Part of a small language model's weights: hashed n-gram embeddings.
Each number is 500 + 50 x the weight over its row's rms, rounded and kept within 0 to 999. Layers, rows and columns count from 0. Numbers have three digits each. The size before them is the row's rms in percent of the matrix's.

# down: layer 8 MLP down (transposed), 1024x256, rms 0.0721, rows 958-970, columns 0-255
# up: layer 8 MLP up, 1024x256, rms 0.158, rows 959-970, columns 0-255
down958 098:422444478493544512371556526371530565420528423549483502501422590514466477459420567522571496578557477501521548542520529473486460454547481541391507508456457399435430471535457499520497553535544445456483482392531504466554457517400503553564531574580477471508426501471512524516492550546476486552496494546502527525581478478398568481461469490498465495503423543515471531465514478453560395551539521493413461467491521567511486499528459494478392441453569402464469560529580432571477446469544466546485589481603578453452575500474538503550512502475539518471574481529467510497604493414383529515593541465471407481521572477499571426461566447571576532478436500487467573543430474514464562477450465553535476433432514607543516474514409511466467581564511543438512465460558421524487457467472571
up959 097:468442583489436402378597450491550463481467407550504495481409489493561480490488470499486464401528559416494497445511536541534516521426543574479382492473456504516583504475474434433537432487489567539528505570573539539480445491548465344542534466529549549434432521517521521530495528479540488511562531507532506558462449475576519554517465504488546498568479581430470551535515488563580561578606499565476510439446492487408511467522495544537540530440477545471414511537512525469501490570551511495474515542571475525634527480564574507390472490479424445418490428452468475564553442432573534523448541488501425481588453554550398487419486563449450406474523521502540560541527462491518436536415438500417475538474452438500614454515530529459554538567447515422555502544597471567543537483524539
down959 099:403501538403535474575515511518423478452495465522549487457502436504489490475570499494503467510521489542510560509561500411426509505489483547460527482612473541484502510573490512487594518635487508517439460548418553445491496606563573501457590533572409412526507581556539372577529470561451528436476526492464417562500581605591401474480533528431537552465543455517410537551435445451471550607446546483591516447491429505532520573525567533459575394456449478595507531505461490510529503551537427531468452546421539441460512474468439541517494499495596465508478478488537438488484465581537545472502582457541492511551576529536535449459481507541400514568507539453476465455462596476499553557507544464407508465536590551479481528541473487450424434481373525475469506524483598519521549565543473
up960 101:523455574420547421455513457536496496539462525540531576500435483502526624470517403488534519516395454487557538536506454419525599493526506523469393500503504478554518535516499542560511538482399453455599447500569567450542542497518574516423518439487519495496552598424499480454506438588500504399482457508647430579459548439491531457431553468538412436501498462567500480517492487571527530530430433560504481446430476491622564453487472461429389520410474605528442502574496545459522532469539467450431425470430544588534550627479499555453566569478504481550518556504358599482468456505476476422472487489502482515523529591502403536470454498510521414444495534477457553425523514561486446452518468554469486431476494483446442485506571474547452508462501523582461548538514498509571476465494490
down960 091:443449505531369553568509543552551525468597476510496423491597471591544526451436559520470397486502498583422505475488512526455531485536471487484542483546513561509357543435536553500523538493556447561395569473481481495526525435544411490485501529472491463487524570467497536506503444557568533453559467438527569528510567560577526554480555510462527499510481478505484460566502552591514556579478475500510531549464434480556543615514507466519496418572468536525558482513463464466498561488435529599535465556468473496369430461530562530442509486523514533462492408536455504466485488468479507442514386435412579478456541558578541446519502489509586539534601469412558509548506579493511464448531446558549530544558541514589498497465557477526526464524534564373456509466446651393499423560604511
up961 105:456458392498467539473609555496438457504462488530506495446519585489532476531483446513510561514465499478496508541508447442575542429572506549512509557449460490558472528469504426497592479491495475522538526534499452466364529445492479500489498497429661427561525554431566471564622533512458485454488511535587457405444489451534434511441501450539503479540426503447436564485515459462634587527514582540569435475415542454491516449478482479552459521490505452500476465421505535493480483493577496504507438422458508469568496413501493410549419438500499495505478551520518452555501474422424539446538469457567407413524387487397481540560505482415492457471503472441469589459535443436463510439418516478365468532554550475587500471526485495454489530453591546523545458609407419556510508478528581
down961 105:474555377401501441480444545500482408458406536560536463539627381487447498496487438481504478484506487519567526458536477505489404550525461525427518467516430484508472516498416425427482524445470537421442537484433523488521503466459639517523543514525482426523460476489581408497493551534496598490544510484463491563547543608558523440514492546405506464446435587512539543528567474436550437428526519551485451500430548409475607566419462436447436451451449503484409487475515534448528484543427486482451451589537388480473487514490456458549452482524558533379542448537548509498518474463478583453479506493485515459536433474556435511566525527429546608488476553594440453501488555541517403421476518445426457527570585548565488461556482536576454555465463542474499463439506548472535484541512459
up962 099:513595543494556484508513482567488383558530470485519562542440454464517449463539487513364522512478517634563581547456540462530548527554524545548516571513521462603426482469471521468491452404551544446583462483532503535498598585420420458564445497588505508569480477434525489443530499547493425426477471471485524434576480514489550487498424510537497427549451435567519498626543407547485548529466467433518493576407493606449483567433533538496594491512543515476376486547525526520506491551538535458499449448465512508522504399511495495438545527556485491461567556530365480566559427500583513625428483525496543469473567554508389440525490532492465438507502510511489413517452475569427499536404517586414473489474476575496449518480578468502495499521503561560566522487547485538574525462486515
down962 098:487349447434503604508579562431454480427483492448495537433406510428574479404468527510545494448532406568468546446471477526450439577492555419546542487510509462517531551536380428505565539517579510502533521478510483477440549508491511498530508511558535469535443530590603530563516514433440452475535569444502541573467431498583407507536567472415551529453560524496530479446390473484527504515458564547480421421531502389571471548508553480477463506470517472506446550578568508537475447472482572445414486503494538394504546490546565477444453567477505562373418520393516502435409565531520560498501523483503536464538428440580513494507543471526526497418513479484641554454511451536472559476515490495437478430464547517560506480462445478498504610470521501523500447508542480421477521535409564
up963 116:535417527483545545502433518455539466510494489555505414493567465463445474482420426482427580479398473494597470559517535387419534461433507498536554442473600515500515496399536392509496546546513509453393398443449477397529478471458522559505480437596511500554470575521520477540423501522482471546504547428401492526451491517520497477502568449486419589488454510500408531428500500446492370594455471470467481510452418531487530567550479435518543454527542465431532505477473490448625564482548503550510477611502523459587558538494464471546500500489508485473472546516565573568525466498504555465502546478601493444513578517393554508447548529542509551405479586535469606428487554421513470453371515503454397498457459526476502503578468424499494470530406494468489476510540479590531539519531529
down963 112:472509544506455496502477533441446596441484401506545457484543487500392506562473503519384490525494496463565474534474534491479544455476566463503588561502487478614408478443463419440608546446484597420467477494525520563504546528469603476478509451554387416485438455513525437451440467522521449476426473506502432483507449544517460474547468512535381534507478476424481521524514528541541423487462410524567546516601570510446464500625537457503560542549466430402531450431486464585464562503423440432584520393403538438549479455505475521500457517533438569503532444556499516518434411497483484523447524411535477488481539490495478380541464568490529484547369595441464490493493504584555488541483461493573568526551523517435480412472501526435448445504503551512537473458451483411426537558479477
up964 099:603486422476444434494576599502566473522515560507474454522590552479441416529434540461491490547473551493467542422423565512529529493356498574491526485464442470413487447436530562485518475488494577448455531603488404568419472491399494491493444485530519518460466489538520490537503575521469470483515388449441410490548531480506465463443433450483533477491486526461444493479541521468560472509473433509444545500517366475475515403570542443470456394469442515466447461478500500492525507499535478525423457442534524445545499459513514471489540507450440524560503509530403465555527524623548507502474415569463407524582485555581423495535575534581472493548462487464540504492560563527390543459457456508563591538548464528538362494543392500507420561466414555436443560566588544463556523520534503
down964 135:477557571575472572499459481552547494468483632517563454489554525536419439636435465441553472497521469564614617580468546514510519472484433483466590497478443571408498544558610523568452483525448482591556559406417448528464542469548559521529519435506546442539512508471516546495457561609521450473602409400527445514526471511576485491455476514542563417445494528436525504495497544515500516488492447473522585518554551438542532462441543458512481519488579492555522495437532464519443458463465406515520476504570495455519473552489506565547502523588537474419488481497518429554528543508366439523511470479483383479508377456535577542507453501550491508464550516571511525481541540433474495573429458443552478539512449457512463467497487473538435590499557467465413532441530505440502455624431538
up965 101:458489526520495446450468507431493541510483469477470503509591519496541529500511586556449429444578521552483450505488486456555537573473561468558469510410486435546520514437436455450481598573443478462384461390474588540549478502499491539438578488539540475432488490521556539527457497433512479490547466430525486463578542450520567548475446456417498568609559515435488537384461488511516548435458467524524397588540579526471496536376425627524523522480576565467478525556474469445507534563637441534399481505462528483545511423531436482506508574517454592540455429532544500456431468475488550411470423501478520539496457542529445449496513536462479405592462462546530473601469522457530469481580402572482512455466482466541543532466492567492395536573531631490556541458495536492512496475583507
down965 090:421467522525448492515471551471415615442571497430518491550535447384436527510602539518544508468515519440498436479529542509496514477492425448599493542566435492463484499514489469485526542596465579472461482486461499517474520399415525453443557454513470479541563462412600501451487542490545507495497516479438504455499425587506433453430584438523519456537530561447396435558533527515484534492486534513563502531433564518515514452409473415538460437493524492469484547532360470465559426469491533487447486602506532497469520551513568523562477542456462531483414458501541455388536410536543528481551502569464545575434475528455523511496392524405442403509489507567530459392427535455583433565602489390387576409497520492496439497457548466532515521542479468598460476552466508460450537550508520
up966 102:413454421536461548421444480447440485569560471488455526546407437482590553527456529462475507568486561502449470501452505521445552462513455453534445564528389459580511472499475379481408401620468455434521502495545463459535497405481514508511452459447577495515450502560400464422503510427561503561505493555508460525442608486458512481501487442516461439511467481484415544508480554620542480416541545554535473502464400598508539537551493455498559416462503438518452485501535405506481439532440529428435407417507458521486450502467527546480500522488597540483477456546496536562498533425405535548522524467505510516516537480501515494547465471475468495460409505422514559473551577558419473603539407472618529553583482402463437505436466498469530536589419478484570521572454522458560546472450511
down966 099:509641409454470584498478505550575510500566492494487544474475597400433507428516547490462512536533496561559491527501531487578479539515547514466491586441407448495464457583470410518461457506528454500511470494518489418640566465545480421500621441422521491580461550587474480431432396602517484596534525498503547536458571545471491491505502468443474558600538499559493547495449530542492561558464518601536531542576472499513578497522481464462558465477472538522500538484415490536575459495454457443443482540576445487501444610468508524552411499478573451468501589643516451523500502530483440535497502434455441526497462592542479546537530529492527561500405430423494393545450569505558599555468485572484509489531438501504471536593383490467514446526549507430507507509495481487459420535517494
up967 093:505535495546458548495557561464411440485464440406449561392449590486554397394525509481492578527487509489487465401573592578523524521462511450535533494377433443528535518468609463510513475413500512502501500471567594538455605518463455595511474603528586494499446497527471404491433584467459379460621458536511527472572419516512495461454447436457528544551558489532498626460463494558450522530527411514525555543507495517522471520495464522570459481525477607511460514515519443539494564584496477485477507427486513490492472495523505447480440523474523433448519517478530479401449453449530494484567434492482468540583468552445508588429486601599574415469567524457467504474503538501484546444540437468542499542431539541494502434451529486473435467526529532455444550526578506599465538530587430
down967 121:497501408485526534450320339525479434511451505456444454491526504458429489477436550494519477465515480474531421480469430512523528549529471591385470536442448533528464587504549442514406511470496512499577492483439539401567469353543460372574517497512530452500453447554463510513392480520524479474509516541540508513492445482504428488477446630573440477496495545428610484490464474433571478512408540494517557509583517441577593544513501493479544484451539463522475508496533476477560480455483527498518477532544481493503525583477553494400459408584468521483443499406582517532481471491519557451494581461532491510476530537421494486476513565373581500423467392508538564467515541500490457513390509539459492510538582478529504485445468572413504448395499439544461513447539534518523456527446539
up968 094:500413599517480549555488482525451487488487517546546513491618520523505535525556474452470412476439350564424537519504508487462610513613491493474484494541487500555481534517482557515471574581525551494510541432554556492505490562491555468513546490537464603556449434462521555480533542570490569428404541452496409570471426450471427503545520471515478612498503467539499519540460439497463536523600495462555445493473481509451551529402454515463524499589546495453515493473500600505463488596571441531519475467382554480543567473499534550470399570554517494480462528492560409565446497576470601520496520436439541486478481532505510581514586511475544422543563422514461563394469440531521523522533619547500619551476485518552483442476491464599425563548517570573442533519482459545467563445435430
down968 104:478427472555543531562451535482526516441508571434499568566399518539463479497513581431581527546516446465484500509575554566440542551518430493571396523576592526496541509642359480445513546475557414614433524462446603533546455530489619418472586628501571533505517514470503498483522535517439531526589570439537506463455542476522475497545533525491622536481479500474448514531433478529396569497473534473492547435487473482512592555433552410527537428508552455552483436519506548473469529546511439492505451514527574514489489532505464454521604583492539539463528516507571522445488464383586442507485549451449422542511515534469550554498420587472516509521545579556542494511475542471483503501485510529536471502550409526547550504558501459571494452494499516453515560482618522556521470542380478
up969 103:603588470469464503419522457501441536539418602496499500438511399470493577549491540433567545493463575586491526504505434433559482467490449478500511511526568443468587527551486532579499531540559473507492467457512438491541532421535484498462548572440519500478574459468397547517513541519460510511391517530544464529412476530501564456508447565494489394456521464364596521494507476516544507565451469534437462473479365514526489435534491476490434497509492524549507423606513579453531451502509447472461438633470556510505507495496559577424450449557470490517624547466471469526410488432552597532475477601397456532476613539421504561484487644491486542482522540523493438408588507461462439486479536544520520548464471484408459468516587478507495548574513545486514442551490521506482409444516479
down969 117:427489495472519448536521491433600487554488585458395518451498513494515510577537521453589507443538529417569424537633488445607543551521499457432497549397548521490495465512450446531507499432519483507462569414405467526485504476449578523533565475585509548492538547481515507563452497483561501547483489431518440521377554533459604524474572488494419530533422519559475462499537544420473545516543507459482559485500523560591579449460482520471463489540398453469499565562513489528404508570376461532507478498550542552541447435473417557516518539548531472381521520579561545435511630457468535480523520564449500424480535459617574447518511497485546517480543605560483480472494474508475471525497578552476521488516412501564564438668413482507511528486533479449496448429519456485471479539495538
up970 101:384443463527508418478543455507459518453413509553524603491586433502439520525475462542441487521543417442590532455567544530554470585501552523547454496467474464531477546455481524552569439562538508520551502450459574483401475590520530526504503401409461624458516509503519488492486499451508510521574528483540555496413482559495575482439497378450478466514461546485535519549348479527470528466495546445587536448481517460433503497572522548472441531447486464545563477472474564457517456421452478493424425517553595475515591481486501450506525459517511468456557486515510444458533450461514446548443482485472478461470553417456465407547535538563443389361542546580520453475516477515575424529428481481451545577512541499462516484371566461506536547525477518540500480561555579526604518469432629
down970 075:541457507532441573462469534531507577516453407425503563443563410538450480435512554575497500516510497481437498571565494539443474449499457458462421561507489492467476533470512443414536438565604496576460471551499425496454458534613586534547477552596448476570571567529532558398462498483478491501459526480504569516439518625545556503447538507490517503580580561467455473536435451445493496456446511447458489593537562566496491469562504518494508521490478537494562468571532600554541470495466467481469560456514506367417592538492535549513419496464497581548408537525479483543549508495602383487451487522350494492520536449411591504549494482515536492534468461553538438558445512514489525604471462463521515539578423535483431544483582592519478495511415561580574546447543523501511538563445517